python train.py --n_layer=15 --activation="swiglu" --rope_base=10000.0 --tie_embeddings=true --init="uniform" --init_std_o=0.00401 --init_std_up=0.022 --init_std_down=0.00246 --schedule="cos" --final_lr_fraction=0.03 --doc_mask=true
Each number is 128 + 24 x the weight over the matrix's rms, rounded and kept within 0 to 255. Layers, rows and columns count from 0. Numbers have three digits each.

# up: layer 9 MLP up, 1024x384, rms 0.116, rows 235-256, columns 192-287
# down: layer 9 MLP down (transposed), 1024x384, rms 0.109, rows 235-255, columns 192-287
# gate: layer 9 MLP gate, 1024x384, rms 0.109, rows 236-256, columns 192-287
up235:141137072131161135095144100141118106136114121161114156135119101116139146111154137110106148116115124134106126100127188138151081118105126143115160102138148151132142128177094130135140099101114104113116099088154102063072160135134105104134105128103106130152097086090113132164108134134116127141
down235:168152129144134162151116139116127182127099111124123109126093103140166113155166121114133063091115172116106062122118131175167078120115154131131129156146130138118128135125142152100141120183143147150126155097125094142124130129099125131116137166143167130135118128147108162117127127106133149123
gate236:161148134103143129166132151151138116112124157141121124147128118112157116104123140107105127121099135139104102131114116098129153062127118134179152134151115140098114131143097136122130126097136106143152134089114132155111105143124112139098126164122111140145118094150110154084128100131169118131
up236:127142149118160142183072148132103119124132164133136100177117125140067153142108109111125135187089135114152129083158158142179105097133152125149096151156094149097106139127123113150115136107150116100146148179088147139136153115129128111104125124149101182169105135104145087104144144169136127082
down236:112121114118112112149102131123165147132133099118139124084143057137148140123095157129157157146130095131057093153141092113138104087171157133143129081135139117176097141165111118174108163083143117105120144130126155149141135129148120126119115133139125117166124118156175112147143131134162143120
gate237:129117177111168072122135095098150088125126143131180106152123129141136123104129152139106165138153180103126117084090143181132145158137143127104104188109145140155081149139095156098096106138110117116160143121099141092103074097139167122125129159140149145095133108136132121186119132113107145145
up237:144126125125121105168175156102117088111151158088133105155170144135102164115146174129138141126120176155179121133102138149145132129133156096188128117137147108123146091078128142145118149105080088115127121120127119100140080104103121127101146107150122095128113106121059149153139085148142094108
down237:137074145179115173111161125093128136105110123106114137127111179103160148099140118121101106123134118128118125129158136115118122135114112118118143118130120146130081133113156149120108086152147162171102093147109097096130128141164135142127164143104167105164155139157126118144163110113122116122
gate238:147131143103098115122181122121134122123133109121093145139114125078134145128138105107151101132146096144131125078102174119130147082091150125150175134142109145110121136117141152150102102130141146110131137140173098150132140196150139133178098092135099117113146113124073124120140136192107103159
up238:116122168112102146139092102134147099095088157112124134130079173101074138152116082175124108111111116153147138114159148161141138174135108157127134128114121145080148153164130132096172087154171134115147149144124126120118115117152169114123138137117133168154174131116124109114140095148126127139
down238:095182133106139125136162130100132119116117122099098171156108137136124145122172146119141144124089106149144155130109123129138161111152157144145170130144158143112079121146159132143140087136132124112110188107130105126127149112143128195063093122172097119151102119170090107109158128149127116146
gate239:127130108110128108114116131122110114146144133142114109076117163152126149107116149148084129117125157173145086117123164122149121131140116131106085119096139180132099146171165148137151092115092132114164107150102124131130138116131175160127123129105102134046157172157127128148155153087107141193
up239:092119132163086121162152166165145123165112127152142122098176088150128134163102107147142116125106138136115125144114148093165126127128099080133129102172121113137175131099127140118170132115101146144119123121105106161134158113085074092153131126147101165169121074134112120124115138143111170100
down239:131162145153128090125120132122116140096108139131089119106114128158114178098154126112102143091101143125146113152164140151144124135141098113145107136117107129142100143186087164180118127077124122131122121149129086107095118165110126156145123172172117129107119131141109106131146109151150065167
gate240:114145146112119135129129115100151119152138127130148116118113115094140116150160153137135145137182129130128134110126118151130117075117100122163137096114129142117132129137090146125145153137125142123131127109136096146128093123104119131081136133166147142134125130116153088135142137137120120142
up240:085107127131153153126136125140132138131139156140126124109125126110149147095124116121113101147105118118120113115156126090126099124133141115086158144119139144137105137092107101131108121102124154155129123121099148174142117130130129111118136172126144118104088167080110158093123120159137134137
down240:103141140113113142097147131139101138126163133145115143134127159140136143135133168121149079119170142105132111123085121098132121067108084104111150105121115160073136128076154116132105148138144143131135142149127093153153148144106122164113128142169124117123071125123139106137123117155145083148
gate241:120154152144147111092154114131124128135147113109128136069113112164106129133145167141158109111159138122104151111133161118130118141160102127112174125139151082121126092111121155134086128109122121141156107164111162124128112107128077126164140138112128130168115123117085126095150130110112116149
up241:120082136123147124129110121138147137134117098096105128142106155107120121116130146112120079106113112157145114110112137121103090105082139144112142137115105129131107113146112192165178126163134143165162114153097110114112200105142102180154139151112053115101111112109148136109119115152119114151
down241:134157095123100143126128120125132157145142091113140126113117119147129131139152087108120114124136121141047090168138131116115124111131114142124119142107131127120117137138135138130118130121109160095101127103139149087124102108176110132164135172155128141133133111129139116058162103142121124111
gate242:102098160118095182176124128090125157150121085098161140152099111139177122083147089105139109166124144108146102132147200151103137139136135188154106128120120101105127113123129136083133111096110103097098127112116119160099070116168175144137151173158082140155131168119154157134104150148159124185
up242:140116120111122157088105141142143120105124148087147088130126090140137144130132128123166117091127143115171143096112122115166139143165158155113107101125151105191107147092120150141165119154085139120116160135086140130143089088115165145092163116142154129103148160116189142123108116127114173127
down242:123141126119088086148091079129138138116113105154140146145139123133111111184155066144155116127140086139154190109126167120097132105144164148102150120110144118087142129136118130157131131103123103125131146138136101133123104129119121124142144133156152161125119143123117127134127116199118130094
gate243:181138136150141133136139132137120131139138158093133130119098107115133114171140132090125110146112114131111132108145149137091081158133146120140115117127132130137166112143125116139127120136117110111141135126140132172150133082129117150144121157123119101139136157111114128163136136143136114147
up243:151160138145162123123179111179117107140069154148103145141099150138138124143175113110138135097143133117126118116139118142127144094109116173115124121103130152139165116124121156137124113113121091090141135142135097113150140093144163114126098137114137133141097127129159154077137126115106134152
down243:107133125134136099120150135118148100186130110113154106103120140126148156135160129103133095146148138142121202135155140120138139139107126146168139146109139125167141113114142131122101119166142148106074148110120091121093158092169152145145153147150123124102126100123127074118144099111128101131
gate244:114106114119127128129153120109106142150137117103111143100155135132145132082154118144108159101117083136112142127149158116127109151100117074129145125130138123126139131088120141142133133134153133120129144115105126117121138119161133137138153126149113145154101143143135107097096130172131141134
up244:152130142103146087127091092138132146137119129139159117138138104127142108138098122126129108088149103120164131156115124143170127151095102087104138115101104107158108156128122174142102127141159139164126130131135127081132121170128129142170151088116141109123100131152094110107113138124151142175
down244:150133205094172107137063123147145116111083131159131109127150105139145095165111117136136164105127149169131139139114160141117150157140123143148101130106125136146127151147103131075147163125120096121113136140121117101082138162100108111136118106126143126139111088110139162123112109099153141168
gate245:120130140127145102129117093156121116133148138085116137110111160127124084166146148155139127115113127141155130119122101134138091162162125145161154144141153136116147117141125131158125119138103106137108102182136111158086187103121152145126101152129144138127123176152122128153111150142126122107
up245:132137164124109156131092137094158176113127149124071088161152119132176121110131131161172127152129092160152122113097127114151120119138178150099102133133106141197098155139110140140114136165107145127141113102173127164172120131137131137128127085127116090181171116132165148174137125119154128126
down245:103136142102102148152121117090105148134106100105112107132124137111141112125142153163080173116098161127114156137132115077119093151121112154114122124139127130114137102097142119111071162154112101132119062164088110127130109156113114102120124161142138147128088147109107114136111119139127155144
gate246:146114131115107115118143123096112138113101174101121163151105064151106161098166127111131133171062125118118073168117156131147138095146163111109136100195147139132124105121119125112094132178137117121174131178156188119103151112106151109141160140167094135173142140126119116146146119155108111113
up246:148116149129141145120086118116158124186136147149143115130119128093070051142096129127128081136119138154118159156167139133140123117105155135149179133113101116146128120133126155161113120113119126159144096129145094136112135130121153152140113149122158132139115089148132104136119113147140147122
down246:140160123090110117127133103164143181142101125122131123122128110161170134102101120159080121111081152158200143164121152134113079124125138151084129169143133139103144104132135139150112122155152120110111098167148143111120098139142189148137123128089153118124113124139089123093141146111137102170
gate247:103126105116111141099132170115129177139166113168088101113137130145157101118149086157117099168120108053160113117167165126103145109098082169139127140108124185109181137156124138101117092114107082158111117125127140184115139118153127072127106070130092132140080148117120126162148142157107149122
up247:146172130135134145111130125186148143123113112171125097103142139134113136142137131094129161120139121109123119168127131108077143150136104114177137120132123133156141108125097121156106122130133124123086124154114141117126105097094095147101121098125142154126104110143109155143144106114160121099
down247:123112098071115153104107147122134160090109139131136138185141105184130129109160126093164123143162083108146103131125099137122114114100144114128115149147157142142077162128172114132133110144101108141126121160095122138101124141133134190081109133130090148106094099140174173144108120128124111112
gate248:118116139164131161096159131130137135126115132150128108116100137172125158167099133102109116106172154131134130127118063166098140141159157150161105134106123135086165143099100121095124101158129137145084102179126143153110114139074124123171112148164154176156121128146166147098158145123146151100
up248:129136116129135129106133080126122107147084142115134136121125096151124108133126112155116136132153129134107156085134128167089139166126125087130156156108106101150077122148182133147122137108107135107087157119163119119103102126142158122154135126101154132112146115170108141092161093124109174121
down248:129120115076108072120114139147151148048169158134134107136173121145214074128140088143119128139151143177144137080122121141149125150129152156093117096101084158179130086156105122152112097150095094129168122130136150141153150135127110084129117138100094127150172125104135156108099109107176109135
gate249:048129101112104114178133137111104135141145124146118156123125157155125118119145080123167118126115140130172146128122123091081134120128133126158100092108132146091109083086124143131106111089155127116141156135114098130142084121096115080115126122155127133082119163144122119110147159109177179163
up249:145137111161088150158082131129133111115132118168115166087118133161089113119116154140119110180103155162101170173149172154141144134146185109078122119110125108127077146161124145135125162107119174157161135080101128101098124140142148118170145144070146111106116130156149132146078113109126146066
down249:137151115169159142166165075121126140103165095166119103123104127118134143166152148121082139095158123083135120096106131149154161139115097094107100136150087075120128124135140148099111125140137099097089180131108135160073083095149127155111133118081140156128137134109072117143122109115093106112
gate250:116141083146114124100160089122139125148138173140132154119172150143136152117085122114158119091142147104102129112147135171100131149097121144084141121088141131106122134136132127133152110087117097156118087130117127072166131150112105136160107144155116127095124163098148145124135122103095125154
up250:116125150156150151105121140131120134110115101082143151040107127148104105145156116150106060160119087142143089117114147091101100099119165141144107161123134087158123152134125117113126174150118110122153128090129091170083151136137089130130151115132065109145136142077110082139132158125121118145
down250:146139054122109084147104097098114126138134142110141158101121107123134117080147118146157100087142171122075183122122152167128161133138183078099157111078128167125136143119167134126145130117131090169108109132095133158150144138076154158181115116138127127126117182102136127147104133099125098123
gate251:095097095146120101102163136109115109132098142119151138149157108099136132146099127135147128083113121102132121129132110146126162152155132165121151153127105145125155131130147156152148163129159111117174124126161134131162122102139106146137102182128118162140138170172141112121076151112102124156
up251:123102142126146135103151119134147128095122097137137136158126119118096146096105132112109142174103114112120128141173097161126177108114144114152126144092136135124106148153133126109144116123137119156142079121091136128147136152159115128128133133078146149125082113123198097160141105130096119108
down251:117133143181126153097108110122113108145115145106106122166122079162111156154101092097140122154139141114137117097151150099141125131114146098143107153151082102167150153046105140082136133103108111187131136123164121109098122108121147111120135110119159149127149150143063142128114175102115100135
gate252:130130118144113097136112157170121116135117165149110093116108086130160143102132137149159162156112121149122099103156129099125130124092149107124182144093104108160119090124115127126153124129114115112121109105109153135098132156067124143157165114148130136094126118108132128131112120082122127107
up252:110097155151116090136129077128134178155142165134096114133125101105115154145102145110172169149118134107143122147151159136137122117123105126145221120099110149136143099125148155134120135148148112158103107159148170135081159073127109140129121134150113146122133155135179136148084130096122100161
down252:183128103135107123124090134088148113120157126149128164143133208106123166125096117140132131117099154144104062101121134108143152149123100108163143133124118118117145133164097140118123107110090152129167154141112163087157140161103136083146099140079085102090129156140132120133193127128113141089
gate253:113117136080079152073083119134121130142186123136132127133096137140154144138146145120099099149116098150127135126163115129127172099076129121120146162149116132149120166134147106122106097165142103155087124147136146112099109153097146115141122102131153121132087111069049106104107077155163133166
up253:152128080096142118152132082134118136112125141096143172142112097165145163076131109107127097152111153113127137080082191125141080069096084152084174115168123118171114151132165135162204118116165098069082146136141120131119140128101141108089159126155139105098149114093118079131137110145094134120
down253:131135138169148110128170133132140142146104176122133092125139144127130117122103144142110149145113116161112120130051150120164140103124093105165085119141094122168060109121082137078156173096085114130108170140084118119144170134133140186131099122104049148111178105121127124087207182085106131103
gate254:104157115116131147136089162137154067148122116143134115094129091108132104117127128101136138123177135173147166129138124104116111108136093106158115144132113119092133138143142102154118093131114160135117148099133137159157145110097077118093147128170146093106157093140113121119107102124119129133
up254:123157121125133088155083095146108074103128150154104112129129141113177126102147108077128135152156111139101143138156130103105126091157116114141154123103124156105124106128160146127113121111166154158131133111099129128148071147117165094096090183091099132139136126103107160110194090200174158126
down254:101114162165116139121115068120137155130100130109139083135120099120095118101138135130088107116106167112114117171174181120129142159127094099121099108094077134105132095107112154156138136153187149151136098120156073125172122075169121122172158169096122110162142107126124099098145143095169077161
gate255:128110054130063119141163132120127133140116154134137111146104159135134136131143159120098129148177146134142112100133135145141162143140133116113150093142112100112098147117135127121114123122085096146129189134110140123137144120120143095136112149147112106134144146140136153093143120148141105120
up255:089122116119095114070151120191137133141087157130090144110126101075078147102087133157124105112116143129129114167144167117099083130099154148142179136115111116119156111169141155148084129113156138172127148069117134127131164064099080109131132118129132128149101122121123145132151124140094131149
down255:084104138123093090135109162161135059146118138102127084120133082094174170121100126111183162112093153112167093099127121125105093151141161126127141122166127124123165154111106149139075076134113114173098125138130118107142143082097100111121107100106158119138114175137100116129132165181138134137
gate256:164143054131111110087120131134124140118135077103144166164122150121115093185101112109125135116120130079109137169168112125078123129088151172148105100091107120092138131126103113114156106171125114140117132153136136138097095113162126116139115106105109142126158145097125125103124110133095121113
up256:106111137156123118138133116122180127137219093127150141164129119125119084128152162119087159106095121130096149144122076139127116123080073089138113148141122085147152134168072116179107112148130100133143147172120160137084145116075131114128089108108141132113103149083109125150117177129153121123